Weights of a small transformer language model.
Size: width 384, 3 heads of 128 (1 for keys and values), MLP 1024 SwiGLU, vocabulary 5634, 24.6M parameters.
Each number is 128 + 32 x the weight over the matrix's rms, rounded and kept within 0 to 255. Layers, rows and columns count from 0.

# layer 6 MLP gate, 1024x384, rms 0.0361, rows 401-418, columns 256-383
[[109 128 108 135 129 133 110 114 140 115 133 153  78 165 148 152  89 183 149 149 139 139 105 141 134  57 164 127 105 116 192 154 118 175 107 107 111  80 116 153  85 127 182 189  97  86  91 147 130 167 175 157  60 143 118 117 108 131 154  92 152 171 151 107 135  63 139 110 100  99 140  83  83  84 124 112 154  73 161 153 119 162 143  92  47 171  96  96 163 102 116 101 123 121 103 116 120  97 154  97 128 146 137 176  82  63  86 137 113 112 152  73 178 138  94 117 122 164 186 171 121 127 162 126 143  90 156 103]
 [ 95 146 146 143 111 145 113 133 123 148 127 110 169 160 124  83 131  76 120 113  98 140 158  89 114 117 106 126 111 208  96 167 176 113 190 125 117 140 122 140 117 135 181  94  86 129 145 208  84 142 135 124  85 113 163 137 162 107 118  48 192 136 146 129 138 101 145 149 118 114 161 128 149 151 135 146 124 109 167 121 174 130 136 124 118 143 174  96 129 164 151 128 133 133  41  74 105 140 136 128 136 160 102  98 136  76 125  78 156 110  75 137  93  90  74 115 142  95 105 140 127 137 104 129 130 126 149 138]
 [124 119 145 105 111 103 129 111 160 167 120  65 133 179 152 105 158 114 133 143 140 160 122 151  97 126  98 169 166 143 174  89 139  87 130  72 139  74 131 136 109  94 136 155  78 164 134  91 133 122 153 145 150 164 140  56 123 118 160 140 156 141 111  92 106 170 145  67 122 112 175  77 107  87  92 139 145 170 139 151 153 154 143 117 118 126 129 138 178 151 193 130  78 130 118 156 124 163 100 172 157 223 130 132 186 197 124 133 141 139 154 109 101 162  60 178 165 176 134 115  94 121 102 132 156 101 130 123]
 [143 135 150 140 202 102 122  67 120 157  91 103 205 153 113 121 154 124 136 117  82 120 147 106 112  97 148 128 109  90 129 143  99 143 109 122 113 147 123 130 141  85 125 108  98 141 104 141 146 130  81 134 119 135 154  44 187 141 135 127 139 132 195  89 122  86 148 123 148 104 119 110 116 111 107 182 121 174  89 121 108  99  88 152 119 132 180 122 117 111 104 102 135 131 112 126 129  88 142 102 138 116  97 102 140 125  97 135  96 140 180  98 100 110 120 131 145 109 163 149 107 149 184 122 168  43 115 103]
 [204 174  62 119 159  80 113 143 187 165 208  92 123 128  91 150  99 134 131 157 151 161  72 125 149 125 118 159 186 104 152 138 147 108  98 150  95 138 126 125 211 141 174 155 109 109 181 143  71 181 129  84 128  98 125 150 138 108 117 107 162 150  84 149 130  98 119  95 205  59 125 136 144 134 118 128 122 122 167 116 138 141 107  86  77 148 100 148 145 135  91 118 123 136 182 113 128 138 130 102 117 124  78 132  96  59 113 113 125 148 185 131 159 115 112 132  81 160 119 102 122 118 164 126 112 159 115 118]
 [145  46 122 142 107 137 155 143 126 153 112 140  85 112 136  75  96 180 182 119 105 102 130 103 133 160 140 145 155 167  93 169 145 124 139 167  27 148 142 117 194 184  75 130 146 142 144 127 182 151 153 139 168 112 143 119 122 196  96 143 172 131 211 184 117 171 125  97 143 135 126 103 128 137 218 114 136 130  69  79  68 190 149 122 119 122 139 121 104 146 126 129 102 109 116 173 104 122 150 146 132 148 117 164 123 150 101 120 138  91  99  99 129 112 155 162 106 143 131 148 105 154 125 147  35 117 101 105]
 [167 105 126 149 148 138 139  81 148 196 130 125 127  97 126 148 166 153 168  97 135 137 114 125 101 109 133 135 121 138 145  98  92  93  94 126 132  45 178  85 127 118 116 165 153  94 149 141 153 128 109  71 136 117 127 131 133 143  97  49  78 145 127 112  90 141 108 149 145 125 125 114 105 105 141 119  87 104 123 156 118 129 153 143 141 163  94 113  99 136 184 142  99 158 106 141 118 125  85 118  86 105 114 187 156 136 149  78 130 126 122 152 170 168  75 117 159 144 109  88 142 138 119 152 123 146 111 191]
 [108  99 104 157 163 104 106  95 150 167 105 135  85 125 103 106 128 130 147 148 147 130 201 172 212 196 177 146 130 130 150 147 108 105 104 133 185  92 113 149 113 178  84 148 113 120 160 152 141 135 108 162 143 103  83 125  53 131 162 166 105  86  94 147 138 142 123 198 155 185 113 121  96 136 115 135 133 150 170  91 115 145 104  63 120 110 124 104 130 136 128 184 117 158  91 161 135 153 116 158 101 154  83 144 136 128  80  96 139 150 155 135 150 120 119 155 143  66 162 107 130 186 154  87  98 119 127 108]
 [113 133 150 104 149 131 143 102 159 168 140 188 153 122 160 127  41 141 168 131 172 135 136 153 145 143 116 149 116 196 186 128 191 132 138 115 117 120 112 140 178 113 143 139 113 142 102  60 106 154 110 191 134 145 114  95  94  65  61 180 142 119 127 121 194 103  99 144 124 155 120 129 118  89 185  98  43  72 152 149 123 175 142 152 138  86 134  72 151 102 140 111 145 163 111 224 115 113 173 109 147 123 143 116 116 106 115 116 158 120 164 160 119  73 130 130 168 163 136 141 168  98 144 132 137  87 151 187]
 [137  92  90 142  93 130 165 108 107 122 152 140 122 145 123 182 179 114 118 148 129 152 111 154 175  90  92 120  63 122 132  93 133 170 108 138 107 150  94 134 184 185 118 107 125  63 171 108 161 125 173 152 108 155 138 130 139 195 120 184 171 143 146 184 143 123 120 114  80 101 165 164  84 143 152  87 143 104 110 109 201 151  95 112 134 103 171 136 105 165 185 126 114 177 107 197 104 154 114 118 186  79  99 118 163 143 154 207 149 123 120 100 119  89  85 140 195 140 156  94 145 146 179 109 143 145 162 158]
 [133  91 166  73 156 117 135  95 159  88 118 136 136 112  77 145  90 164 105 125 153 154 136 140 150 117  81  95  84 104 162 117 135 133  99 108  60  99 110 144 120 109  70 128 161 113 122 149 117 105 130 160 116 173 142 144  86  97  67 208 197 147 115 208 175 170 144 118  90 124 107 126  65  69  92 157  87 116 149 119 169 205 134 143  64  92  99 143 101 172  62 128 141 140 146 112 141 117 100 170 149 114 146  94 167 105 157 149  79 119  88 144 108 122  96 110  76 184 210  69 100 114 161 173 127 149 154 136]
 [163 145 144 119 154 190  95 122 161 171 139 123 186 106  95 150 111 119 113 104 117 192 140 119 147  94 120 101 184 132  77 171 129  88 104 119 142 137  71 155 103 127 136 133 162 132 121 129  80 140  82 175 138 173 140 137 145 153  88 126 100 144 197 104 172 102 116  86 140 153  80 179 137 116  89 167  88 153 105 141 187 106 139  75 120 139  69 182 167 140 106  87  51 173 147 153 156 120  88 169 138 105 131 186 111 152 201 148  89 138 116 141 118  98  94 126 113 111 180  84 127 161 168 138 123  86 160 168]
 [123 121 119  98 117 122  96 119 186 110  91  80 146  97 211 156 106 100 126  47 115 129 160 143 145 167 125  88  47 157 151 140 121 147 120 181 117 103  98  77 147  75 130 168 123  94 122 168 112 119 175 121 112 169 128 175 124 123  54 105 121 108 104 140 146 144 110 142 154 145 174 133  81 104 162  93 103  67 135  93 168 160 150 128  81  98 139 149  94 154 140 102  90 139 169 163 106  67  85  77 122 105 152 206 103 166  84 146 148 150 110 176 117 140 108 123 154 174 154 125 109 136 119 187 183 112 113 107]
 [130 129  94  87 186 148 124 129 106 191 143 145 153 124 149  94 118 171 171 101 163  59 117  86 219 152 106 136  92 174 127 146 121 143 111 160 198 138  42  97 161 134  73  58 141 133  80  99 189 113  89 144  91  85 152  91  84 147  59 137 131 111  90  88 201 115  99 132 117 159  99 144 159 124 158 128 126 144 137 134 141 151  80 171 143 108 138 156 128 185 187  93 150 196 106 161  85  91 129 168 171 161 114 134 142  93 100 168 118  52 108 135  96 184 115 102 158 101 103  96 131 177  89 131 177 113 190 234]
 [145  85  67  84 169 190  54 141 159  80 156  96 146 156 101 168 107 150 138 172 115 146 128 208  93 168  89 156 134 176 115 147 103 185 151 185  78  97 135 152 129 102 188 141 133 164 155 148 105 104 148 118  71  77  89  94 118 151 131 141 137 125  75 172  50 116 138 115 148 155 141 169  83 125  74 122 149 144 147 146 106 198 177 129  77  68 178 140 136 110 101  85 145 128 131 133 105 123 110  99 162 135 134 141 172  91  90 230 129 163  96 143 120 117  23 150 148 113 145 137  78 155 176  99  86  92  88 173]
 [137  82 161 160  99 217 109  93  79 148 124 114  78 124 149 159 100 152 121  79 163 147  91  81 176 203  69 100 163 102 152  95 100 138 121 115  99 133 162 121 107 131 123  59 119 107 163 123 112 113 163 161 124  89 109  99  99  56  36 147 134 121  88 122  96  79 164 102 150 140 147 164 145 121 110  86 133  86 143 157  57 104 132 152  71  80 179 206 152 142 157 158 125 193  96 159 102 183 123 126 144 122 134 116 209 120 143 160 110 127 175 121  46  63 140 161 127 113 169  84  66 152 180  93  71 107 143 111]
 [110  75  43 136 116  89 129 180 109 145 147 129 127 134 146 139  99 138 126  86 125 115  97 115 162 146 121 152 115  75 124 157 126 137 136 206 114 131 155 114 176 140  51 154 179 143 169  61 133  95 160 149 171 117  90 123  79 158  53 169 137 192 125 122  88 149 125 147 144 107 104 121  86 116 170 118 160 131 125 115  96 152 123 112 144 124 122 169 154 207 151 171 150 175 192 146 190 132 134 105 122 109 143 130 125 126 134 150 153  82 130 163 111  97 103 225  95 115  98 151  93  76  54  80 101 106 162 119]
 [ 71 123 148 109 134 125 132 161 113 106 143 137 135 115 121 141 142 162 102  87 124 109 127 153 180 140 156 121  91 133 139  79 134 126 141 122 102 151 162  73  93 137 146 129 141 118 164 193 171 137 170 129 138  69  34 127 141 137  69 186 138  86 141 135 106  99  82 196 206  94 147 130 112 165 129 109 111 158  67 152 105  97 110  97  72  80  94 141 116 147 107 116  71 114  83 155 135 145  95  79 127 193 143 163 110 168 131 137 140 177 112 159 127 126 143 118 122 138 125 161 110 132  79 162 139 102 161 142]]
# layer 6 MLP up, 1024x384, rms 0.0336, rows 401-418, columns 256-383
[[128 165  64 139 174 140 126 184  95 151  94 118  92 173 127 102 111 129 103  76  96 138 118 126 120 132 116 143 116 108 130 134 144 158 145 163 143 114 139 124 154 101 119 165 156 194 140  95  80  97 143 135 150 140 120 138 196  99 169 148 145 131 133  80  98 206 147 147 160  83  92 152  85 179 131 146  76 122 124 178  97 135 147  86 107 156 127 119 152 139 114 128  69 115 189  81 155 109 165 104 171  99 204 111 130 109 112 118 218  92 141 110 107 151 204  97 116 146  73 117  73 133 110  71 141 122 124 101]
 [ 84 114 162 142 152 180 139 173  86  91 143 185 169 141  95 128  83 159 100 133 108 165 137 129 114 123  81  69 162 125 124 127 141 133 120 103 137 139 137 145 174 139 126 128  56 179  97 108 186 134 103 160 108 140  45 135 155  82 135  86 130 136 151 132 115 133 158 158 131 132  98 138 108 135  84 103 103 147 114 142 180 124 118 111 159 130 126 150 146  92 130 133  30 148 104  84 142 147 135 120 146  98 137 155 139 109  95 182 101 146  68 129  99 143 165  96 144 162  83 136 131 112  75 171 107 142  99 141]
 [119 153 149 136 117  64 119  90 115 141 161 114  86 138  71 101 174 143 134 171 148 143 143 124 130 137 105 146 153 167 173  72 117  76 154 151 141 102 155 128 168 149 101  88 133 231 122 154 109 150 131 126 118 121 123  64 117 159 103 165 120 150 108 100  79 109 147  92 107 130 134 103 145 130 110 139 148 165  81 111 102 122 148 102 130 106 199  76  86 120 105  91 116 176 120 191 124 117 133 115  77 120 128 116  63 185 167 143 120 129  80 122 184  88 111 134 133 161  57 131  79 179 158  56 174  82  89 138]
 [136 106 138 154 133 138 136 107 117 123  70 101 153 147 106 130 166 137 168 157 179 172 170 137  90 132 132  91 139 201 194  69 112  96 178 130 112  84 151 130  73 144  87 120 141 138 125 134 110  95 120 137  97 109  75 149 104 164 122 150 156 119  96 195 121 123 112 140 110  99 107 181 138 100  92  91 111  79 141 199 105 111 123  94 141 115 148 107 176  58 115 120 151 184  94 159 143 111 143 113  70 180 125 153 109 106  92 123 107  58  94  94 158  87 124 128 169 151 178 153 153 117 174  81 114 139 182 187]
 [ 85  66 149 121 103 118 174 155 106 146 156 152 142 112 126  83  93 119 136 173 129 131 166 106 130 132 121 122  75  88 143  82 118  79 105  70 147 107 118 105  79  70 126 166 149 122  99 120 202 178  87 114  92 109 201 127 201 135 178  81 146 172  88 135 147  70 145 142  53 131 113 160 175 150 181 100 140  97 113 106  59 128 156 130 149  90 149  57 125 125 180 148  75 125 119 170 149 103 185 133 111  76 148 142 138 145 112  97 141 168 164  52 112 158 132 103 117 117 100 110 154 128 153  96  25 139 112 116]
 [161  98  97 180 150 124  84 184  94 126 169 145 150 100 186 122 134 144 129 177 149 119  69 158 129 172 166 112 116 114 109 174 106 139 130  99 181 127  81 103 130 139  70 148  89 129 189  49 112 133 103 141 159 147 119 139 154 159 188  90 130 168 108 169 125 145 147 139 141  88 159 128 127  98  54 106 100 175 185  85 157 162  95 170  84 130  99  83 124 136 153 131 133 105 199 147  90 150  62 161 127 172 133  97 153 161 132 118 102 127 133 168  90  84 166  91 124 139 121 151 194 136 178  68 101 120 130  62]
 [ 74  66 108 105 109 184  97  79 154  97 145 119 141 108  97  82 121 170 156 124 107 122 177 179 117 114 113 128 128 122 141 110  96  88  70  89 116 113 172 121 141 117  76 126 149 132  91 133 156 157 136  66 166 124 131 130  96 146 107 113 145  81 144 160 147 123 174 144  65 162 103  86 128 121 141 111 107 109 115 152 138 151 132  94 129 131  83  91 131 126 125  81  78 125 165 101 117 152 164 136 154 147 112 141 136 128 200 110 113 101 116 197 132 143 151 220 102 146 131 103 155  98 160 183 119 154 134 114]
 [103  64  75 138  98 100 135 116  97  52  88 153  93 137  69 138 112 120 167  51 151  79 148 169 158  93 169 136 130 139 170 180 143 128 156 166 108 160 150 174 133 126 151  87  61  88 120 154 114 154 144 134 154  96 155 150 103 143 107  97 128 157 127 100 135  74 178 103 122 140  99 157 115  81 115  76 128  80 135 162 106 119 109 168  56 144 144  48 137 120  89 172 116 111 124  71 113 115 115 120 147 176 179 120 151 115 151 122 115 129 123 128 142  82 106 164 120 175  85 209 181 117 195  65 160 138 114 148]
 [124 132 123 189  80 144  93 106 129 131 170  99 153 179 110 106 162 134 125 101 131 111 171 145 116 156 116 147 167  85 167 109 152  80 151 179  97 187 163 123 123 123 166 175 141 130 117 164 128 189  98  61 131 121 147  97 158 126  77 113 115 151 129 161 143 122 132 109 151 140 162 140 134 151 115 155 178 107 119 131  98 117  48 113 105 162  96 177 132 190 149 146  97 120  98 193 134 188 151  81 110 168  60 131 165 148  83 104 165 145  84 116  72 115 146 128 119 134 134 156 137 100 147 126 118 107 111 149]
 [148 154 137  98 133 122 146 137 109 157 127 128 161 106 148 134  81  94 126 155 184 101 124 164  84  92 103 162 147 121 128 141 175  90 132 133 126  97 151 171  31 112  80 151 127  67 130 113  85 193 182  92 164  67 151 175 120 119 132  93 126 139 143  73 140 147 153  89 179 141 120  78  91 133 146 124 139  93 129  80 133 143  82  73 125 135 173 139 121 113 116 111  89 147 133 145 129 119 108 175 141 119 101 104 115 203 108  44  85 145  46 172  57 183 158 166 110 169 127 157 148 112 110 102  92 148 139  96]
 [123 112  84 118 147 164 137 115 193 114  96 135 116  78 103 135 171 131  96  75 118 110 110 163 116 124 133 139 129 114 185 147 164 121 131 125 144 168 108 198 121 165 152 122 145  50  96  90 181 131 142 123 132 144 165 125 123  76 122 153 170  80 194 104 114 166 137 152 125 133 157 184  74 114 135 148 142 139 149 112 150 191  56 193 145 104 108  89 163 117 165 152 106 126 127 108  98 186 139 138 101 136  79 130 204 108 132 194  93 120 103 156 181 135 201 176  81 116 109 145 146  65 143 142 158 126 105  95]
 [ 70 106 131 114  91  94 147 134 136  97 158  71 139  71  48 128 149 132 172 110 123 144 144 130 176 136 137 152 150 143  69 128 135 109 130  83 163 146 110 178 112 125 134 118 108  43 171 153 121  58 121 119 150 140  61 157 123 108 130 117  99  92 154  98 149 127 139 143 116 124 162 155 127  89 123 134 170 115 171 132 157 121 153  78 158 101 106 118 176 102  86 122 132 127  95 164 168 119 158  86 131 131 184 108 157 134 123 194  85 148  72 131 127  91 141 106 140 178 136 104 148 127 168 135 147 128 106 139]
 [187 139 131  51 108 113 119 132 134 122 132 116 135 103 100 120 167 182 177 126  73 157 152 143 121  85 130 121 141 118  81 132 119 134 120 135  84  80 118  82 142 139 118  89 158 153 122 129 145 134 134 105 125 129 129 157 117 192 105 139 198 114 135 163 190 121 106 154 135 181 144  93 148 183 170 144 195 122  75 137 171 152 188 133 200 136 109 124 150 154 108 140 171 113 150 119 180 101 164 146  78 102 175  74 117 112  80  99 153 168 171 164 134  92 192 130 132 100 144 110  59  87  92 138 138 150 158 133]
 [141 161 154  99  59 168 146 143 179 172 178  83 127 105 131  87 122 134 152 148 150 120 146 162 119  97  93 140 140  76 156 190 106 158 111  99  90 125 134 175 119  91 138 135 130 125 128 111 132  88 127  83  91  47 126 112  72 173 143  99 132  89 170 151  78 150 111 150 100 122 128 126 132 140 126 101  83 107 114  86 135  96 114 167  76  99 178 170 137 107 104 121 141  75  57 156 184  61 193 127  99 113 115 106  73 120 142 111 136 178 160 149  67 106 102 149 136 157 121 124 115  92  97 100 122 155 126 141]
 [ 94 197 156 156 126 100  98 147 145  96 157 145 164 165 122 140 165 124 123 127 112 116 135 141 148  88 115 148 113 167 233 192 129 158 136  79 148 106 141 131 151 129 154 154 111 210 152 200  52 184 152 217  86 120 108 143 107 183 135 168 130  58 180 139 122 127  56  91  89  88 151 129 139 185 134 124 160 194  77 121 140 112 173 101 129 152 151 132 176  88  78  71 117 110  50 100 126 120  70 104 175  93 142 146 171 154 144 121  79  93 135  78  84 144 154  87 128 112 114 139 176  92 163  98 134  86 117 172]
 [106 122 148 103 130 193 135  76 156  97 173 148 158 154  86 138 164 130 177 114  76 108  92 148 168 111 142 138  68 127 135  86  79 154 159  94 142 105  65 126 161  56 185 123  90 158 146 146 128 142 148 170 109  84 142 120 137  67 126 101  85 186  80 166 135 141 141 156 159  90 104 119  96 142  96 102 141 124 100 164 165 130 146 110 147 138 129 132 103 171 172  78  60 188 144 140 151  95 132  83 163  88 147 145 174 144 121 157 130  82 168  99 103  61 142 118 123  93 111 103  88 162  85 101 101 189 132 169]
 [127 113 128  93 230 142 166 154 159  25 155 171  76 114 108 187 157 159 106  80 147 105 141 128 149 124 114 100  92  95  94  47 175 137  56  99 105  70 120 165 147 119 121 137 141 131 136 102 180  73 139 155 158  94 120  73 167 115 166 168  78 124 148 136 148 172 149 163  88 101  67 127 112 113 157 155 121 175 109 128  97 132  67 110 175 133 139 122 112 130 112  72 124 125 169 132 132 135 147 106 169  91 186 143 105 194 180 125  74 160 119  79  83 199 148 154 127 162 143 131 174 130 160 127 129 153  64 102]
 [104  84 142 109 136 136 173  83 122 131 188 152 118 124 127 123 154 124 128 162 149 111 176  72  92 136 137 158 105 109 120 186 165 136  64 130  98  88  84 153 146 186 129 119 116 184 154 111 114 122 114 174 109 135 161 139 136 111  70 107 111 170 122 106 146 111 104  96  42 120  97 105 163  93 186  96  69 116 136  39 138 134 124 126 114 175 148 136  79  99  99  81 175 138  93 112 187  89 103 104 112 135 142 128  95  97 106 143  51 172 102  89  41 171  75 186 140 124 157 154 127  92  88 159 116 125 109 132]]
# layer 6 MLP down (transposed), 1024x384, rms 0.0267, rows 401-418, columns 256-383
[[114 125 127 142 148 150 130  92  96 252 125  72 197 146 176 114 140 137  57  98  82 100  72 142 190 166 116 103  93 220 102 182 135 145 154 156 166 131  91 155  79 120 112 171  90  64 104 110 167 136  92 121  76  86 139 164  91 113 155 123 169  95 187  84 130 158 148  85 106 100 134  86 121 152 125  75 118 153 189 111 130 115 115 127 122 146 124 101 114  42 118 163 110 123  76 152 146 138 159 127  99 138 106 109 101 148 154  76 111 199 138 154 108 145 114 133 156  97 135 153  93 168 135  87  98 117 146 133]
 [ 99 110 162 115 166 125 217 139  97  62 126 115  97 110 127  81 168 144  94 146 158  95  62 161 127 138 125  99  92 123 187 139 118  60 156 146 116 175 160 118 152 100 113 138  97 161 114  83 116 138 135 163 109 138  94  89 140 134  89 158 101 140  47 142  86 144 165  80  63  54 139 129 129 137  99 103 127 203 101 134 169 150  96  92  93  89 162 110 129 191 180 118 100 163 144 134 182 110 156 137  93  94 157 100 142 138 133 150 123 136 122  89 134  99  89 143 123 133 117  77 113 159 110 130 160 194  98 121]
 [122  98 150 139 153 123 101  96 137 119  75 135 100 166 113 118 164 131 135 138  93 179 163 118 154 188 144  89 119 175  71 123 127 164 117  61 121 178  71 112 186 110 149  57 173  63 116 141 111 152 104  68  87  92 110 176 173 104 120  93 164 165 173 137 160 139  98 116 109 117 132 181 186  89 135  94 138 116 116 125 122 155 201  91 121 118 144 120 149 144 106 129 182 167 121 169 125 145 170 149 130 115 139 128  96 130 129 154 204 144 142 115  77 157 141 146 100 168 123 151  34 122 154  90  59  59 118 146]
 [141 108 149 188 129  82  99 135 171  87 128 179  81 174 130 115 120 112 142 113 147  80 133 148  92  88 143 121 140 132  39 163  73 187 193 151  72 106 138 150 120 134 158 155 157 137 134  98 150 138 161 128 102 104 132 142  91  85 102 124  92  53 138 119 136 149  93 151 132 183 138 148 170 129 175 128 108 106 104 106 188 143 139 170 136 124 196 135 131 143  77 110 157 168 125 116 191 132 173 140 163 132 120  98 154 134 119 126 153 131  76 169 132 101 152 125 130 134 130 115 116 123 138 158 144 153 123 122]
 [113 131 126  94 133 183 138 150 157 104 106 102 114 204 144 172 198 148 113 107 112 112  96 114  97 167 176 135  99 126 116 134 115 198 102 117 156 112  65 114 130 121 134 103 186 126 109 112 102 125 137 108 101 120 187  49 122 127  91 123 144 153  84 103 106 135 141 116  66 175 131 114 149 130 109 129 144 152  59 195 181 150  94 170  99  98 122 153 133 116 133 161 107 110 135 150 137 149 155 151 122 150 156 132 163  79 135 106 136 122 164 169 130 101 106 159 189 142 161 191 125 109 169 129 114 156  97 110]
 [152 132  90  68  98  97 171 139 128 138  90  47 145 146 165  78 105 125 150 119  86 115 136 161 128 170 134 185 140 146 127 136 124  94 188 123 114 122 152 152 179 156 135 133  66  85 132 163 108 126 156 108 134 115 232 100 131 124 101 122 128 123 142  88  81 114  81 135 137 115 127 143 145 119 165 134 149  97 146 113 146 128 172  48  74 171 111 134 141  73 150 121 140 152 186 132 124 136 129 145 113 191 157 133 158 142 108 154 160 102 145  94  93 173 148 187 177 151 188  67 205 104 163 104 120 122 112  53]
 [115 117 140  95 115  94 127 158 100 103 118 112 111 144 124 150 121 128  98 134 148 149 173 122 129 133 180 162 134 115 137 125 127 111 127 119  70 113 127 120 132 116 141 189  90 104 130 124 141 109 139 164  87 177  90 137 121 123 110 125 151 126 106 105  92 132 122 126 188 153  69 121 124 151 186 103 135 126 172 115 165  99  94 111 128  59 164 140 107 167 132 153 197 133 144 125 104 120 153 118  85 118 151 136 120  82 114 104 142 103 131 104 109 104 135 105 136 156  73 115 150 180 158  88 152 118  94 177]
 [132 121 126 166 171 198 153 163 138 119 111 172 136 122 168 152 174 122 129 128 189 115 117 165  95 120 137 158 183  91 163 143 128  94  61 133  99  93 152 151 111 137  91 101 188 117 180  92 165 103 138 160  55  89 111  60 127 119 106 149 137 106 170 151 180 107 101 203  38 117 161  87 140 145 107 105 132 163 114 104  88 118 164 173 135  94 139 207 135 123  92  93 145 141 129 155 152 194  94 139 139 137 157 161 125 123 117 148  97 192 132 169 164 148  66  99 149 132  69 135 144 164 183 127 111 136 124 160]
 [168 161 115 181 149 147 103 149 116 156 119  84  81 165 115 140 146  95 169 166 103 129 130 138 144 117  97 157 157 120 137 145 197 122 146 102 199 175  70 141 170 130 158 123 149 138 129 111 165 119 134 109 130 110 105  35 133 124 166 161 101 137 129 146 161 122 150 114 133 135 135 115 148 141 130 137 127 116 150 148 111 177 124 141  91 129 225 149  71 160 120 139 125 161 171 181 172 190 152  45 131 138 121 104 141 144  89 161  93 183 176 129 145 140 120 125 169 163 111 130 122 132 120 110 122 162  93 138]
 [ 89 141 134 140  60 148 151  91 195 154 148  62 154 124 118 136 174 140 169 138 123 122 143 161 135 169 137 167 150 161 111 178 134 122 162 112 191  81 168 131 117  91  99  95 110   0 129 152 134 132 160 177 150 138 217 135 141 120 102 119 100 129 160 128 122 148 122  76 107 175 163 129  97 111 142 162 164 148 152 145 136  90 175 128 147 176 124 137 201 180 104 191  91 110  74 142 141 141  80  97  58 123 153 155 147 140 169 174 183 135  82 106  87  98 133 202 144 154 130 184 135 142 103 111 150 204 143 169]
 [ 68 155 127 155 100 126 119 139  65  96  79 144 103  91 142  99 120 140  73  83  99 191 191 132 143 104 145 107  97 163 130 170  65 113 109 121 112 124 122 170 157 107 111  63 139 127  90 136 151 139 164 128 125  86 134 124 151  80 130  87 124 126  95  76 120 127 149 108  91 134 104 128  97 100 172  69 190 148 143 173  81 125 118  86 215 137 152 138 118 135 107 102 131 141 148  98  79 194 134 142 142 146 118 137 112 133  78 140 145  88 173 121 167 112 103 115 137 104 112 142 161 132 171  88  93 161 126 140]
 [103  89 132 112 168 115 168 137  82 119 165 106 129 139 148 137 137 177  88 134 123 159  91  67 164 116 140 185 146  86 103 170 129 120 156 124 128 139 100 198 112 181 117 140 198 142 157 130 101 124 109 138 162 114 113 194 174 109 177 154 115 121 171 117 111 141 155 121 105 118 125 134 110 171 144 117 115 125 132 129 160 123 124  97 111 158 112  80 146 107 194 126 100 142 123 156 137 127 157 147 106 106  75 131 185 104 142 132 129 111 162 129 174 127 117 131 125 106 105 170 147 137 150  88 113 170 160 104]
 [206 140 161 121 133  50 109 120 166 135 192 135 142 120 112 162 104 101 130 176 137 149 144 114 119 156  15 128 162 132 108 152 183 138 188 124 109 195 133 148 146 156  89 190 133 134 133 118 127 113 168 151 170 105 104 119  99 133 155 136  42 111 108 166  92 107 145 100 128  96 148 155 148 150 107 123 123  83 176 133 123 117 146 116  95 168 101  89 170 140 131 176 123 113 124 163  60 172 131 133 126 174 110 128 157 135 133  93 142 114 135 160 139 129 115 178  86 167 123 136 135 153 168  99  69 146  63 198]
 [181 162 183 159 125 133  95 142  69 155 164 147 129 136 119 148 124  49 114 118  76 119  72 160 158 105 181  77 145 161 141 126 140 132 134 133 116 149 117 163 143 125  73 114 163 165 124 132  81  85 112 149 109 140 129   0 160 152  79 179 106 110 118 169 127 111 177  89 116 135 169  86 159 115  88 117 110 159 143 153  60  64 146 159  86 139 123  82  95 200 106 166 125  87 147 171 150  65 104  95  93 110 135  85 112 123 114 118 125 124 187 102  97  77 130  64 122 129 115 198  23 142 119 150 151 123 194  95]
 [143 126 143 107 113 124 137 168  95  63  61 181 158  77  78 137 120 149 125 140  97  48  90 179 142 130 135 135 160 100  95 144 199 129 125 112  92  70 156 142 147  74 115 108 151 170 148 120 178 158  90 141  91 177  96 178 148 140 141 153 108 103  98 155  76 162 142 107 157 120  59 112 150 131 234 137 209 118 120 139 144 121 119 144 136  89 147 122 169 163 165 160 133 178 113  93 117 141 219 149 137 113 109  97  58 106 126 136 163 135 160 103 176 107  98  98 142 128 139 110 138 104 134 153  87 115 134 118]
 [140 102 164  82 115 143 116  95  95 134 165 168 108 160 131 135 178 131 131  63 116 116 130 138  94  85 123 169  70  90 122  94 105 126  97 134  97 143 162 122 200  80 121 156  69  77 113 177 116 124 136 146 129 113 101 151 124 121 121  80  94 161 145 202 136 125 127 198 159 140  85 120 169 129 124  64  84 134 100 122 116 123 120 158 158 113 114 156 146 124 125 136 117 207  86 143 137 153 150 139 110 112 143 168 129  75 159 210 149  86 196 150 137 158 153 101 116 124 125 167  80  99 113 112 150 176 133  92]
 [ 81 165 135  96  71 187 123 115 104  59 147 115 154 119 169  93  96 136  95 118 111 168 133 162 122 161 138 190 194 131 166 130 139 125 127 195  88 150 128 119 113 148 135 108  86 105 116 186 115  98 180  82 151 119 107  40 126 172 160 159 150 129  92 131  91 133 108  85 152  61 138 125 102 183 111 104 119 139  98 145 132 116 114  83  78 176  87 148 104  95 143 112  96 124 159 166 155  88 189 147 109 126 123  95 146 131 115 147  76 115 136 122 121 137 128 120 117 177 103 144 133  65 138 139 171  78 141  98]
 [157  97 165 130 157 146  96 142  84 113 152 160  72 197  95 106 160 100 140 157 127 119 113 147 125 177 148 136 130 136 103 182 108 119  99  92 134 104 121 126 205 159  58 166 142 141 192 103 113 125 151 120 141  82 185 115 100 128 119 128 105 178 100 152 121 138 172 132  67 150 156 204 159 156 198 102 147 116 114 131 187 172 169  97  75 160 108 166 113 169 172 150 138 161  80 105 152 176 138 158 121 139 131 113 209  89 118 143 132 150 137 102  48 142  83 120  88  75 106 169 146  94  81 139  59  89 131 135]]